{"n_head": 7, "positions": "rope", "bias": "none", "init_std_up": 0.0236, "lr_mult_o": 0.999, "beta1": 0.9, "lr_head": 0.00541, "batch_tokens": 131072}
Each number is 128 + 24 x the weight over its row's rms, rounded and kept within 0 to 255. Layers, rows and columns count from 0. Numbers have three digits each. The size before them is the row's rms in percent of the matrix's.

# layer 4 MLP up, 1792x448, rms 0.0375, rows 473-514, columns 0-111
100:126125105147121145173144135099129164167129125135090146145153137142107117133138124154116116147129105082137135139123153113139129140159126107153145099116154133102111133115140128086132120108110142121146109146112173142139155123107085148104135108158177141143107152139121089119138170102126149172137129144131114137090152104088080143103134161111
096:111158163157119105103095153152112107199107130098094082098131134171128094100143176152096138133147140120126113136176137126156113168122134118134118114142158128121157137127119164139153111134128126123153164126145118136103131110167127149171137085113093140091127145096122114139158148101100124127157112123128119131119127140180159144163104152119
104:096143105112152160110135152131130117099123139114089146151105121136106097098142135115126179150109150160138126115157117129130118153154092122145158126152160099132113117162117124110117155135166163114072079093153139165167159117090165099185169094113146115104152104106143128118124137138093146132134123174180151127109115098158090112137159150111
101:160109138104117129156143138131092157103100116158129122095097127163140146142166119129104128143140104136130143134148075150106090171116135144117129099104155092146147134125120134119157093122129190119127163138172119117129108101110109088110180146113081130140158127129174161118125134121125141133137171101095086110094165132130172149131143163134
089:097121115136171127152139097109114117094132170107135112165112126109098090126110158134131160122111113081139148112106146088119166103105131164146158153143099115182138122171092125124114121132125158151134134118131122091120146129121122124117133150115099141090146111110174091155112089126162129133121100143088142166122130107160133112120104108178
106:116139121162120128143105135091166176144159121110098144167150105162149165116163081139131114121136115114134158148134084118109142105139155135141113120110150117171177135107092144159122110168176135117109159131118126091090105090120147131140130131125132140117144110155151142113088157172082160148142130151141118165123080154150127130126088105167
104:092103133106148103144186150118099079115102108138109177116115115119138127097119107126161160125093111137108103133093142157130139117155116128115097163091103116125155134141129126106116157158104125092101135115151162107127151107137134154121100127111146160133165147142068117132100145153129110137129144114116160124119123154111146112101156098168
095:136127163109138169108164104094105096187124070142133105088117178108158124151133100162129127172080157131154081131151159108109118110132101106144112141130156107157144103123126100151101167098112133161110174144124121094146123105107119149174138156155069120147109126103155105124139118132107123144129150090166079086122148196121117143147138081128
105:132127145078125095156155116148129095100136168097117118131120174126074123118095112129118150120109136132135116151121128116119105163147127134104109182179146137113165143133118140104145108118182105149128121117167120128163139137177153143107133107159170144119128129155129133145131120122167077113113152085130117130178088108150151148165174114120
107:167148120142150155169109099131160134138099131115144145124142161092125118136122156122103152125141134132128149119143112127129089139148106138154144149132142107144108123131136140147083101104177151104110148115115150133108135159113164095126109163127131078114129111101152163111162095135109102097117141137113127162080152128122156123151137122120
101:156153158112154107147142117181127113140129176126174119126142106143119124111135107078160159143152103145154107155106112158151083130147129114112130124090123108085145117132145140099168117089099131145137162105162119143088112112126124162103097128136130127117122126111126124119165116125106138126128085123096126108176134147111094156145127107109
094:147129143151155137159167161161148161160124151126174142174163112140140087171131150094121093133129157156107136126141117162092143114122080128177135139107144122114154152173099137095118103140138126142148161167094110137127140100131099107172079118097096095140128107122104110151118119186090098121139106088123143118158132093142090134164152130158
094:139159119095092116080157101108132140122094138122160155131102110143152090140131134152149148111120106151121178121148110126149120162160124138102115131085146103115166170112121104178120141090094103154127084119159173118117109139152116126120181121098103102141129088057118169145148144122107180121137174139124116147100184121097118120142143102147
098:113090125113132110128154104126110127175134121172097135138138134129154110161157158137091110119143169116124110102168093140127098138149127130160080157113076126142157137168157185155122121133113184170141134164105135139130147131144124176133147136090148157137168084152152141130112149112146127133099116149120132108092128154162112139166127141121
107:162108142149143128141099097128073131118142101162103175109155123142152128160101157132128130151108175127161130152115140154128139096129143101107099169131127121140121129132099113116129125120132144127168104116141161111102150118123158097130112106161085148154113147130138112165168122120174129119146156146137131159153101153160071142118109134126
105:136099142113107163141125132166086156163128126109146161125132105125153128127130123115140122085131136110139128146141139150139109138134146134114110106158131146094086137110176150172151150117131094145088160141108155148142132152123123176092119083138176103137095152119122149121124121109134089136136135117124163084150122154156108135170111135116
101:140134120098103151109159119186187107161100157134110119160163124133123117179139121132147130167122129088095143118153144132129110132116133087125131132112102162148138121108172126202150083118148170079167093130129113138162140085161145127095119107085127127144124143117136107121143145106160147106082111131116157059136169139133116124150096128137
104:131126115146171124142128151105175167170158074132135129115108136129101151143152085145134104157131109158119146151093109096132150195150135148141152149116136139118100103092098170113104139104154142101151170131171102092145161155108082135120127163134122145131103123106139109109158186131139148150108121111127133132139115159141166136154159117113
101:103152149116113099106127182085107178152126112143146100101149120155131118137136155173145129163115174119102138148123092080139094095114101166112159135132106106125146119150107085107121131092127141098080148168170160161086136116174117124156137151129096147115112143135092156107167154158101119148199164164134149085120131130142152142118126120168
105:135126127119128152126146164163164124126139095139144137102104152161117144158138101123124128182144147129147118127101115152121134121107090114139114117157114166079145153121109133170140127104146162106111140106138155115089104145131107094153112158076104156166166158086111140131124138187103134126154090147131123142129124133149110136131086112157
103:127136092108148181126154143160136125129137140112070132131146150136158154146132130100117154163155130117106160136130110129052166112120134158143128084143106101124110084153134126130122148147139132136123145105133171123146116126111076114130139125129128170143143086119096104148152142093145171097074170164156175137133161108129124155128128119124
097:080079139145085166134101116155112152127134101152138131142137113156134145149122132082159140124100120100132098091120134128150133114142098177077134112097151150131144130155141164116143139149116127115168147124134095129103171147159162126097154140117092093175115148132138143104083125127135154154128130065088120115159122156151105117158137142124
102:111075111133135148082135112158146159143154137135133132141137154119140122104128145097141144155124123130149086133146116120114140135088137129124082087142116103110154142179148109112089142158129094162158143140141131144150129129123078119128093123144139156080111127126143159092117107118151136117116122112147082148136117150113155089168082123137
095:129108111150149088135119172142147131133169160128101156095143089103133139151121170146105102154134162143131128109069113111106139131094161141122167142132131141103150112131086170114091145098091128171080128150111112088112123135118159075093114165100105144147142104138058099094131132164058172124162156108091100098137141112112120119103155153113
097:137103117149102171110178139132119164101166099160135088114114107121144168158134125099143104166111149145098126065138165131155121093156141102152151155096092092143149150105120112121121138130174149096138157119150103103190095142133112151119091105121080149156122152096118115121079145086153125155111144111096152129139104104121138089148133124139
097:131117130084154159105118155154140123132080105132133110167099150108132113100173161128142177158123119121098119163138120081136134139081168135105156189136140130140131147099148157112155104130149119141166124153171129101180132083140078129103070135142146136170099139112164138104136135122142119105155128135117145122145105140120130130110110144169
097:125125165113126156131135144078116109089137151133149133104138134146120176089097116140140112158122122095087123122110176144116145154097183126125127148131148151105135111133142100117111117126139148116151136167126164131133164133125116120130130116131123150148127104064132089131103148112121134119169100095129154132144137140101132135147129115141
101:192181103105134123129150121091091100095127131089139115099140156120160115074109132094098124113108154182102145135127158131123116171105110101125140089145103156184174102102152098141121114103118123119159135125134170161151169096148141127102162128133139090172143130139177124155100105182154113116120131109127149112130136156131117138122132132144
099:127146130146142115164126138169130089117100116121115138126142074174159080144120116113145141152160150116140143163126166182152156139156071125091143148083141126139123165111127098126094120116139112145124136113163153122127092059117105109157124121109144142095098084100125139141145159115160130095122102116144128135143081140161116106097088115183
104:154166083132107158082136148146100128132156136168091175103089124140171108171117112090142102087115131158164159117129147139142101141091148117126141112130160083099171129159135112133132125122119145108110155153139131179168139155120131121100168131085132159163133122196075130138110150135111101127142172149117097173094128120174128115109124162074
101:111117169128106083132107146111163115141155101150117170121119135145145099115163133122125133147149177109086123069142133128123090114155096142131145143103125153121081118120118143124140151105134116141139131102148133111112120162149108148119163104128094116173121141154094123136125127112125103126125127124164127165166148127132112095098116120116
096:114083143115157109111127130172104096139105092139102088118145124137116137102106132149141076138141107128158141148123129165109132145111145134133125094111135165134160116170133142181126121141120120138145113118140130135131101143117155136113097097137116149148092146082116097131087160119149089175126122172089162143145081127143153127181162136084
098:100119124154091106129128112122099142076153151143119112097169107152124102131183143080130107151122142188122127115120136117096105153136077109089135140153137145091070137088124150184128131151156127162096073111161146116106133121114128115086113138149117099173139149126143133147124113104087121095136124114134149136137130188134145113121137102136
108:112131150108119122156138119174101135140159154111088137155157121112113083132129105150161116148139119082161121130129109132088178113149139153124138144119078137090144075109148143113086133113129143066128109162145095114133094066171099129126133141129134105126109143145134154130145112151145107152159109148172108121103141108120102119096101161132
101:144143141158104129099176108102129149148112134129158118126139136116126109107138142129112133100125100133140134080125137150120125098107134118129122125127132140110137095144114120132077128078092127142144135126133140113118137172091123105144068143147098100184102131107141110109093162145159133135160126194141130133145129132095152114115159175113
099:081088170144145140132102117091140104149112087137161134110119117130157170132143150102140136151123127114115145110108150117153082149104121109130148133084115102111153099121112107126154107102124142139147116137125139113159106126082096133106126115095121136167094172174082142122150156119152130138091095123152142201143119133148183111120098131122
097:118146151129136154117121157115127173122141155167145140135108148114137139115160110138128124126123130079167149137131079114116136097129106123099173115152129127101123110099088135106125081136125138111139133169135115156091126145172143116096132157111168082100129170101144121139132136156160161082136139096118117116099147122155132132143122136126
101:176145148140156132163079117140117116095113081107106095137153125152131166134153105158143138155130119116093106111147122089131122146124129131137131106142155097127165086128160101150155126152145076084144117153147151153138140138119149120125153115091172140155132119131142132131104107109117088137105120123146140132163173165131122103136164145111
106:122142126163101119122107073096137137160155193121111148141151122141133141104163155128149189133131118133176101100132147151153126161155129147135142115099096148167122128108132096144110159156164117108095116124113122122157123132103129111189104099124141120162157127170151097142133129134097151122154157134105144149139128152149096136125106129174
100:136122154148105121147111116138134136134151100120060167101130145126133135143119151183142145144112138130159142108119109170147109136100123135137086077139132139097169147124114170168134172128098127081118128089130161071128099132149145125136113173112118120152156117105176154137092154119118130158141115150084090089119111119144131096121135116135
103:101107173105141125107153133141148135154151130137140136133149115127124122113080117153112127150092085152140149196136141086139113104133163142097146109099146101161166118167103181108145156050120118132075132130165088066137150098133162131124115118120112130088151143124117142124158113114126133131128139154120081129094136125123126121119152112121
101:097140076071158103148152122118164153108164089133167116160175091103098115110097191144138140120097086136166115103155134132121135134136124102168151162132147116116121136127097130086131095091109079116098135169118197135111131120152109137094143129086119162121151168108102143150142116152132144141153154114151147172120135141099115102136118110146
# layer 4 MLP down (transposed), 1792x448, rms 0.0285, rows 473-514, columns 0-111
100:136131127143154086142147140135082125127131137109118109100133104132159132119116124130117094141150152126124123100112159133144151154128124128135128119119136126085109123121151153120114109114169152084127087118097179088181107149090115111127145078126112135083125121155116138131116147088120104091167145074112076119136126108081149172115182114143
096:163156123128122150108154166139158143095134118103114107100152142103120141080109117134161160146113165118103172150136145087119155118154128116119146184146154101150089112148154133131134123129124149140096172170113154158161138087132116145141093133125118133153149099145092094131143144108140161114104124165111139110115156102063104131123130160131
103:113146108107116143159140114147139114097119079139130144112143133147119114145109156182112083159141167160142127102121152118127125158133144155097121137125142105113131121121156118143114151124122134120137129144180164151128131140165128159109193150166101125089110102120120145129150133132197155074152115125116098110128150154136143122122119129114
101:154132101101160147118156129085156130090136144141151145121103112127129163147111148110159110141085130152094117151092105141143146191126184127134109101152126150108130121120138101110147152079112126143134181113100142151152142121074111067151138131111142116140092152116116179107152177087104138129140144139174125136159112137127105102145102110108
090:131092148093108111139150131135140155146123069126126118089142094128136136163150065187127134124192151181127134093095159133168125119108145090142088154159168143118165103145139089126157164134138142133132098112101131146140118116127095147115086081166109190147122116159126098127145186137152118132162075129146097125118108120126133145144148143127
108:120130123104112173109121172137117166128094106126160104110116110110157118154096113131145159116169121130095135143157137112123140120135153137159132106114164147142139112151136125106147125089121154109157150165175126139136094124106139123122131141157154137159142135115141134105089140097118165162123106151123170142154123130129130147137071118183
101:099149149148144160121147097162098112114130155125137127068103118128161164122135122129111148102127141094116144096124135155146114118145140143124149083110042159135149122081072168142155152143135126160107081098178124081171122099116168104116104148149092130142062161120132071139126123192136141134094138126114110108098109113120077113127119128112
093:094116072138105145118090135155139128146146105145124107140143119140123189087117131172133139181123118152122169145120131119130115134151164128181120122118116129109140142114128159111139134148150156151119107117110126146129117092120148149123119101114079129145157134121093119155140148158116104117149114111135144090117108146144123144117073103119
104:118135152097120081102105148117123083133136104148184105093127137117140137109139127107109110080127118130134136092092191110127119123081100154150114135118138129133094166083133155137123153150166133118141165115132138165140105107152169152130109137108099103108127099140136156138105075120148096126101116111102148117137115099105156090138145084136
094:112130125110072134124113129118138120151126124141127116112133105171103142156158099174153123092199121139128107114080134136153102138134129124071111118122155127110136110149083147121151161167126138118118101127143137150117140123143090122135097091135132143129137143166132052130136165159125138135121083148160130142133116125134095162125123115105
102:115147148113125101168130125098136147138154114123165081142133138178171103149121154128149145142105107133135098139103105147097141107156133150133105143123126191167157167118153114160154111104152139138126126118160144146108150145107143135133114121105112131104173164132177116126120111128098057141102101133149098111117125126121138147146179146109
093:121163180124139085131120084123117116123120098143140093141092103120129125140108083152129137131086094103158153134154153121127139171111173141192107101126100152116139118154137135152131150139151074091130112085146135130078113142127091161087139128141077124150145119162136161107117111117095145113140113116152120106120130117106129086167107101096
094:147152142122126071186134119127167156123131149099148145116142112100105144151126127107116109161125118149121111121129127152146119102139169112142161138174128065130129068132122137139151144147139174099110144167117167104172154140085165148159112121169131121146122161129131084126111099149103096078115143115109142141124138158125142126107154098161
097:121154108119150128152119114131147100102118113139126133140142069145147143106116114184147138136141145116105110171157138157123136125107083135157131151119102143134114143103155108102102115152130122120148138155113159105152093149162128126133128137140087131166123144098159112128117132099111113122148165118194107129182111156167148148154111154170
104:144108143111109100105141078118110143096124125132165139131132127130101169148112188130140129128138140133149137131103173135114146146098128150064124174139156156099136127093122145128137110094138129102111133119120142122134121145142120114130099112139132099140114172111133143147127121148142162176123104160089144131131141128129158084140148113159
106:088144096153161171137143149137152123134115152133125168151146119074172111081114136137139155132111127166107120065120153111126140180136125128163141134131148123185131113128147148131139123137089129129137086148143118108175146121134146116110133112147154138109128164134103138110131115120126108169111104155111131164131097096065159166151119110118
101:112110088133149120139059102136141123123160168176133150126163094150162138078121128109111111125123165141112118111113110162110112157152121125138137125118121139146134128111121123159136148175189130137087164160127125110138116115137127112141116161117099100098132141113123125110149165158122157129162111156135147108129132139141088157098147133123
103:139148142075126154119139094179176104133104171118149114106108128092128113107143129130120146130123147076159099158170148118101121083114155147118126096111118150141141120130145145079143097124129097105148116138107100134195101105130127117082186146116136095118122139151094135138126105132156154077146103151102164157154132127163120086134122098170
101:134166139150138151140148125117119134139062127121139109112125143174142124127130168130150115161140117115099126097128090095108158137139145147129165159062097148143122090127144155127141076104078168091125151152119105122119129138171099123149114157139139118122143162161146156114120127094128132145138145160151157094138108145118135123132144138169
107:121129129113159129093119130126132093129126132131123118147115132119098168154140115079122124133135136115166151153146140107113115126142164112126116099074144116134140145129127108114112156087136146148093157108139140178139123092149147115110133060170116173119128119144135155149111129097148130152109148177142167115124114152127151131184200136103
104:114092120148095119127127136196112151095130116123116140131150148151120127148126132176135134153161124145098129121098159127118144103122138155136154120133116114125136136127121151139135132106149187135111156128128117101148118138138142107118117133180089171153113113154136131110114139143124121135085110168100177142081132122119128178130140135119
097:136139149153187118141126103132151115135110116099097143162105118128131157136134134138145122160101146110133169143151131096126152081155132135106154146104129149146116103124124118140111097122155134129139151122122131150125126158115168095116119138151105099109142145153123102126156148148138140175088176161086149096127129137113126136104155156148
104:167128127073152125183140154122169132097121139122192154105081116102097121119153137108109095104140133165158118132174137117132156166114081135117129131122129114156125159121096095149136123139129110111107125130113098119114140105115170127122145120083154106105145148147113103113147107149115136102161110159107100127132112131105135136155098125129
092:125123106116149076143123119145106127143109092111097117163102157174106138104184119112131112127159106102139095120166138121149122152133143126106101160127108153145129112080132134137141095103128118140149133128160125126137152131138132164126105125102133107102119125104131161157152129143160130104158098142135111141125144131094118161153089138122
097:120172145098135116084143133185151146131127134109112107137148110162110121120136120154125147112101150118106151112163152095110084135126132114128166130129181172090133155105103126166124159121165111126136125139137107138157136111099122108136165115163117134135140122140153171096133093152087166138140138134163123145125121098129118140097080141109
095:149101153163138094079130120124103128138138100124121131116142136150149127108170101152130118113124137152105160203137183146105082139111161161096115193100115124065130131154093140120103120108098101117112117130142121135130123139140169146110117135152128141157128131135153163095161128125119089107168148105093123107138122134131187129119120169149
099:141125135104119124119103128105138139089083144110143135095054135141138119146120128141088119122093135135121179099133173124107138117178133116130163110078148084138132087088116090088147148104116146127129107148153128153148144131108088159133123157112119127153094113105068133117109090118117102124113142135132121141086130119082166086157133143094
099:154154116109112084113164135103127145097128149099107148126162163130130119096099144133112127136063115093163147110158136131127085101116118070165127104104114126159187143106119131130141098117121143084107132130159103145132143126162106127101106074129092111157106147147129133134122118148161078112141118113117123135114158102131125155170117096127
098:136114115088147127112154113137098149169126124131169136153124112158108069137115126193141120137159161082135154098095104091118126129141137112108115154137128124121125162127151129098124126102126159144142150150095163123141143105150110114102102182129163103150157113126147115153134127134172141178168141123140120114113103133155138139123121139104
105:116093101084176104129125121125150112133113125166097131079144124147141113162079124130122120145115124135070126133114088151131090126112144152128141075098141150131157108100131112126101107120108132158129145106114124154153097140130090110082106148146059098199150143146124140099086145153146154115130116074132125122096138123143119112158178101127
103:115133166139120134122158133135102114115119113129128138115142155122077093124120082116113155103175138120105110077094121134110137067154147159132131119133114103117140163117119108150123121135134105096148149095157130098139143173124155130157104120140103112116102127088126133129127105135105141133151087100137134082121102109115171119138149113091
097:143095135099137131110135125111114101155129091122134114155091112139107092166144117115137104111105094138058127139116161100137227119127128161124140131149158174099148147132142115110108125136114167140173135113115130136125139140141125154111110106149108117123152158117089126111117120136138122125105110153164124158130166152103146155085131115136
099:134167117127088089147148110134164115133154148158124185121127146094140139178126121127112118110144084181122155128113130122084134160107166118166143136129169144095122164153146130189145105152127125123131135104148111146157148141166140146120102160137093150141135087178158072130139134143107137107114137127111126110140167132117141099118105123103
107:076099152108137133138124108122117120164107126130106114101089121155092126132118140124117160195155130104193142111122087157122175135147125134194105184132141138125108114141133123125135124113111153113123149142123086129131143116121110136160113140134155122106152087176126131143150129118134123183152142138142154104107130166095097131120130126122
099:125103093133110122107125172138104100126187130139124125099101103133121138110142105103125138125104138146120133119092153097058116104122132172160107170111102142108101139120159115121128119142114133100105111175114157104118170148126140092096167111125122100152161158119147138140102165146082152123131082116089106159161139091128160108172167171125
101:143133123162116127111140123147139146148087099144079107144105151143107130119139116068091177124104141116150130130148150118124166111154131111088145116164119143169123083158167164135116146157119160130149085140149098142114126127105169157109127148157088140130147121107149156142106121106170132154138142173136140111145107131123133153100133117121
097:146154143139160159092129128117107126144124110168094134107118111155162132108118129122135124146137130095097074162103120158154090117101100127128178131113077132097136106115123122133126105078115100134100140153110140140135200124117138095132147153139109096104131125127095130161166074116159154140117158055100156140139105133128134142123123097105
103:151091115120113109139120110091138127130145119115100155144141108147162156143117096111153102153109162130136120097136124113165142144136086127090173142157163098089091091116144143186117144153149165116147114129170115138137134128092093160069152091112141112151135134146143109057119154082133167141125139115104141142146121138146121112123120134085
106:127149149168160119158170135121094119143158123135173131107117151135123119140156126157119112112154165126158132092107107124136103105105162112115135119122144136154106155129099090155091148125115113159166147107095106101100118147153116090100107117108143145147108105126146129109161125098088111162147102161119108124124138095178104125161147119114
099:147063123123162149077152109129094114100164134126167113170113114132133131096192130160113115091233118158085111094132136146128088165140136117109133136107158114099076075141112140147148178119124133117094143123110135095150131176107103127103146159109128123122106128122154099137123116136091177162119174121112106117109144104075149078094138156115
099:136093082094159138143119120103146136124144089129093100106095100136113159078099169109124116141084086127105147115102133112120120110151128151136129135149114117165121133123133112089108114164147157108131126131154132086176126142127129142113114108116156133085107127110097180098165139090135087166110129127132104092102149141141123111112112138200
095:105134140097144152172142160136125171177110096137115130113179141118089118098115129132118137163118103097141091100145168125138183110114116125167063106097114132098123108110168148135098115121129071118136132115137124134138147102098129166085119112129125134136153143127081108134151132126137112146099119098124107195134140094115102115107126113105
# layer 4 MLP gate, 1792x448, rms 0.0384, rows 474-514, columns 0-111
093:134171087113116109146101140088145136117171100107110122115145111118176161146148112106130154126171108170124135115122132114098159136088096128125117092162079176133125116136160111144121131108087119142128096118096109105131095141108150133153155160182093146167112148139142113102156111119123178137158106141130145147153167095148141133114120173120
103:141154136110093073152097121117089095143089121124141144126103138111145113116132093144108116141111125111113150114143136115104166155154138138094139157125123131091144123121157099099116145134105115141161084139131132130100113151142116115144129112132123134123117117109119104128148084145142104137157160116147133136122180126107097158109146103082
100:107107149104148145128132164128100127135148117156098142115094147120090069190139168173139137123172161090117134150137117183116134108154120087102101089137143119123124155142136146109112179123147096115104148083140128136156103141115132143103166158156104076152151157112105156126125152114158085098121143143123145166141131115136102135156162135107
090:133152133162115139113162143100115154175123103120162124143132111119120152141133115074112111164109154158141090130147122077132147118139098088146143117111139139137126140096130114203134146152155118113176139135161127108135127149140113106148103152152130166117114092122119158091145106157117086104143075172134158172130127116126123121115121124115
101:113147144109153137116097142080110122124098106146141102139169148172150129141102142082139110141111102142115160116108126134139116159098143076163153133112118163146149141089163130142118113097141181137155156097087117126119141104121141123135138116156106135130081155102130095144132114161105113121076146093147137120115111113088092155119104134129
102:139139153113129108159149129119119107067136132167158139124144159140136096138131145158123047114106117131131101105116124127098076131119134133168136133142081140147142135102152085111140111142096115146133105133128143107166155129084146138141134137090117062155145082155122099148097137134176177166132122117104133101106127156146084150124125118107
092:166162118077129133098100114123146166122140143142098179156099102125099158154133140102102105091150134143081132091100116134121178093120129089167108126144132142146150137108114149165146133155109113088088138140096091114134136127150127127135118069163118099127119101110105145164111102065073118147108133155119139136136116136101107126096116141078
105:154147091108083170178126102133122086106170101147131125133186105145108164104103149074128124144174108134143121141134118167122091123136115157106137132102153140099146112084134126109111111115148130163105086109075107145125091154113111140147134153110124088117139115112094126129105126102143163159143129143107148168152173170103091108129122147102
105:116122132133153135171125138164153119111116120092124141136089140084080162138099119081145160145131120147121112123186116144098111129114118140149115142123103128115132108108128134162119125128126103173136137142089093082100129146096136132107089160125146123111138118145107119119132137107127156137123146146102090166141139117089127097155111112114
100:078102080156128178150103127124078076127151125120144133121146153131179077117149148130152096179118116160144158141133118184118104136163091127120102117148175125133116103116142134124107131190111171140109092087098133144140159141093158158107103156110092121150140136144130116145146088150131140148140115147167160167111124140096109168138158138158
095:137130151124136098159108120103177106141136122087110148129086171095085034120171147115159155130133138153118163128152127102118133141105154158112135109169169105154143086100119124139121129125113099127145124109100156100166142155112129115117175144106126102130114157125147124139081136137148137153138109133100123155097132158132121179065126090107
094:131150110143133146155113156162134138133174146116153112092176143112149102147125112100133168116109152131140116136126133139137148099115136130143179173143125177112157079147110145133150120131145150129123154154127077109149127120129181137141151134126111068144113149131098106099113129148088152104138111082135122150163119089133172131120169092126
096:132123157095111161136140139117130102099133180099181115115101117131160078146151119139139114107130075144140123086138125104128132118082145167086167102076138127165142100117108140152134107122172105131077162123135091130155108136096115130108152144140105129144116147132157134096134102156110155103137134110127098131149154094126169146099158139115
108:115101135144061133137174064120138090149073117105098113143123140108125127135119118083138171165153120111117160152131150172127145122097089139173132104185117147133149182134146147138130150157127126116158105123105128148124163127122164163127119162133148132126113115128141170119136159065126138113171131106130106100145117129141161154163132147153
103:173099073127147097152087115116166129114107143140179165104110143159102159132116096106146105171146127151118135096114182093159140124170134141138149174128167151093095156108130148135152115105142122128130082173114111132132133125089178089097153130113107159148123127139096092092133117169103128168116116118108141156119191116124112135153156142153
100:135146145158154089081111154134113105131161128145117147112100117154142107112124159103170160096107174156120107107121112118133139153124120108101126081121146139110134135131131126120149132121147146198120124160117125130107138127111109146117151136107125154099095173112143161108128112135122160114119110123124111148101126153154117102131121118110
105:079096102175113110146113178122126141166138124139160131149153128128114083174099137105124113124132099115127179081107107133125098114138151107110107153150120100167135170133140096116123120141163115151150102141128158103149100161093115112110164076110113147132091056159108123144160165106149162149077138102154160133131106103169120152120158163122
099:131127156112071060130155170119191139134124154111122168160113152110159049170102095107174132169107126140114111148148116135174127119121101134124128095153149129091143165160131122126113110112175113122119121146140143139160113150106127146128081148146130114124115108120099127141132142160112132084166119141115090128097129141185145144136105131093
109:128129086150085104126149098134094158096150092084156142107125144149148115112128118166125098113147125078106158135135139145086141135143118169161124132102108175121130127172128149131102153104092141137149137136174124157139080158124103133120110100157092125089138157136150166154143137112166111157144157118146138135130115115136134131121126151119
103:133115114161149151174126099137132088105126123135091167118135150134157073105109123104109154124089130114135158156112149137155124126162155083113166163117177118147149148125133122136149102158142136113088127087139137103098098116120110097125149127117135097172123137174157085108119098071112098140128138103163153148167109094135160136142125130138
100:129110119136122156138133101146175151122134133166096125107125133135115148105150125128129116113157097124094113170134126136151150149108139160107117138151134143161123183150138118139144092169143127102112145157112103141097129115130159163092148117115100132121111141148096069151110167121151119092109102131113130132136095124156121130131084083185
098:123103136093118138118103134149113148107120174122139210160100075097149135084136093153133088120116134129103170117152144106091118116113096130124175112122109092136159129122124140105131096101108085168195098133133160108116155133128099155117132154130109159120121117169128114161125143120187119097105132135134129125089058126135150172100103132141
090:121176143166122100150115110112149104115137167178104157160144102116153142151165132112131140126137121148102089136172103085172137091137114119114158078093119115162143103160095106153107156133127130109176116127116117135141136136133158141102115105121161111122120122106163157100068120112161122163085129150174150085132079158196113116158158159109
096:157158096141132137099118119162143144119103117133108146083116130110152136110131085143126164165105125110115148108135099165101162159135123099157135128166126123161119139128165104160165091135104141103149097138144123107099091129151162112107137139162133090148153150139131175102131102112139143119139131122103153169154169128143174110132111135143
098:104109149146071147134168097129171125109144090169159147150146125141120114165157138125130104147165101162135145113170118102123139156173159152158131072131159128145129129158125068131112099126107141177152141144118127099111121110125145112142150151125157088108141137113110140094137110124150139144129085105108162148144192108125143159089120145137
092:159128106109154155139143124117119125125121117110128141110094142112157136112093128127124116110138128112163116115095143119137123172146131105157133147094101112132128101116150084132109145142165192141143124158117111164141158136113149147120110125123124160162120108133106122110130110127121124141149099157168119166128149132091133091156154137122
098:109094124113164101107151163132162115081135123121159158163110153104133158089116144094138156082094113129107062129157124132147126125138112102120138125171127098137178121154136113133158134184141094149108142140129123127089145171092134129144113122147158108155130124118114135146131096138149074123143088121091128117118124080130141127130118112154
096:144113145136090081165159125151145124161097178125144128166064127147107123168076143129135119137140109106123145114112096143106137119111101142124113102108133156148094118150085134094129119136097119078095104108156175134131116119145127154147086167178073164135138108143131116089150126080110146133137137086127113081129105158157094088143144128126
098:102116134093150186130129132113139134128121161141123147106208114084117112144151134152114137150132140138092178143096109142105147134121107081138142108137152150117109117104140083111138114122122137154122137129079143131138117141127112107075114125185061117157083151100147111124129130159098137127096097095127145115143130129130144119122153099055
103:129088132139103122122108130132090121105104182115138130128153165105152125109161083132128122116108144103113174132153152160163129166106163085097091103134121123091150162114154155094140140142112075125125074137103105132160098141095160096110144102154122168108126122152117135146153100095162122113119127148138167157141097094138105128123100134128
095:154115088076095142145125140099100157120113150072166122111122156128143141152130126106113124078143136151170092118073117118120130106122108130093129092129121141142147138177151160124139145110163170135134136138126147166159133115109145152083129128148106175126144082116154109128169114127122167101146138155109157129119122107108128148136128138113
096:142144145110129146126118153135170115128147145165127191126153153110126126135169135147071119092130070140124136131103119115131098161136145133138085131082156142142116110163114117127089122143096113143107104134139141145160152115141111146135134110186111129106136140146134085139144123168121163094085131097124063144168154106177128124110117111108
102:122108125146146123125130151123150131105116123121110171149174155099106137138127114097149117123141134089110169141085182111092138150122144097093125133179114158165144127121126145158147123102126147151120136145140134146164080168160167116130062126138105148123084089128146135136136132124144141114139155086133088169125100121173156101087139142151
100:115089123105146133101063146119145140115095159105126110108087145140116076115124163163133116116145112148132125115139120186108158116117151120082165103109149131111081157088133122122110093116155108119076095105106142124114134165145177141154119149112154137142109051081097120098143130112094118126154160132161140129112158146117078126136166109135
103:119117133129117135152155128162093142118102104164163180129153138129093144124166125173098128130148115141097158141181096139098081125134099135122092144106120103150146096143153146146096118182149064106152129090168103120115139113129131123138092101138087143091155140156148113157122106129115107089132138158114139098098160151154147149133160160126
098:132140122113110165130159136177154116086105118141141130096152145170158151091139129118121134157133127193124104154135136096120175110118152094116116129119093107121102095142152135105137124137121110137111102168138146096108129193137116138090095110160114121149086157170112146119106102134139128177120149116115164137149115140125138123091130089132
102:128101149104136111119129104104124138140095152129129155106148133136121114162155147163154156097169104152116135130140138118153147111131078157119126115135163101117107126121120145106111106117111157127123066115138127171148158137162092113074147139085095125140132094139159125086123111116106101168112107106131100154124134134129123112110105151138
106:170122129150135151110138144127106142107112138147115111175152139104171135125126110143128132137105164132136116094112142136107133117176104144125167137134067114162121119099172083108124077118130120135141149096110125168105135154145134097083112142091128114144121130130107095132139176106113158134170169102098097178138142119117110137108096162134
098:123145145120114163130109100116134154146125110128142159108171151148149124115157128104128126142123127155115134082137151136123060134148120116117148161104121106123136162094170112117135079096114139131072136149120119093130130136127112143154137142151132107132110167144124117143106096128097136150107152093128101151099155111161095128159096119158
098:172127147107123129133133162152172132155106172132119084110150095142124114110158110110115129117119121185180152124152130115166133116086149154096100164136151170140180090127145133126109164143103142132111127115155140122116135096160164153129146151114129131130133152100123096166129138118110141093110103127117139129143108124169111131147103152050
096:143160134166118138109117159066121146130167079163118100117126136131146124185116101089156128124097165167131115156150153151134105143135112099126139128151152124140142149078123142145102121148148168118135112122132171122124130143122133113130163180116113128149127170122136116164104139134090152139115111103154152116143174145159111084169170169103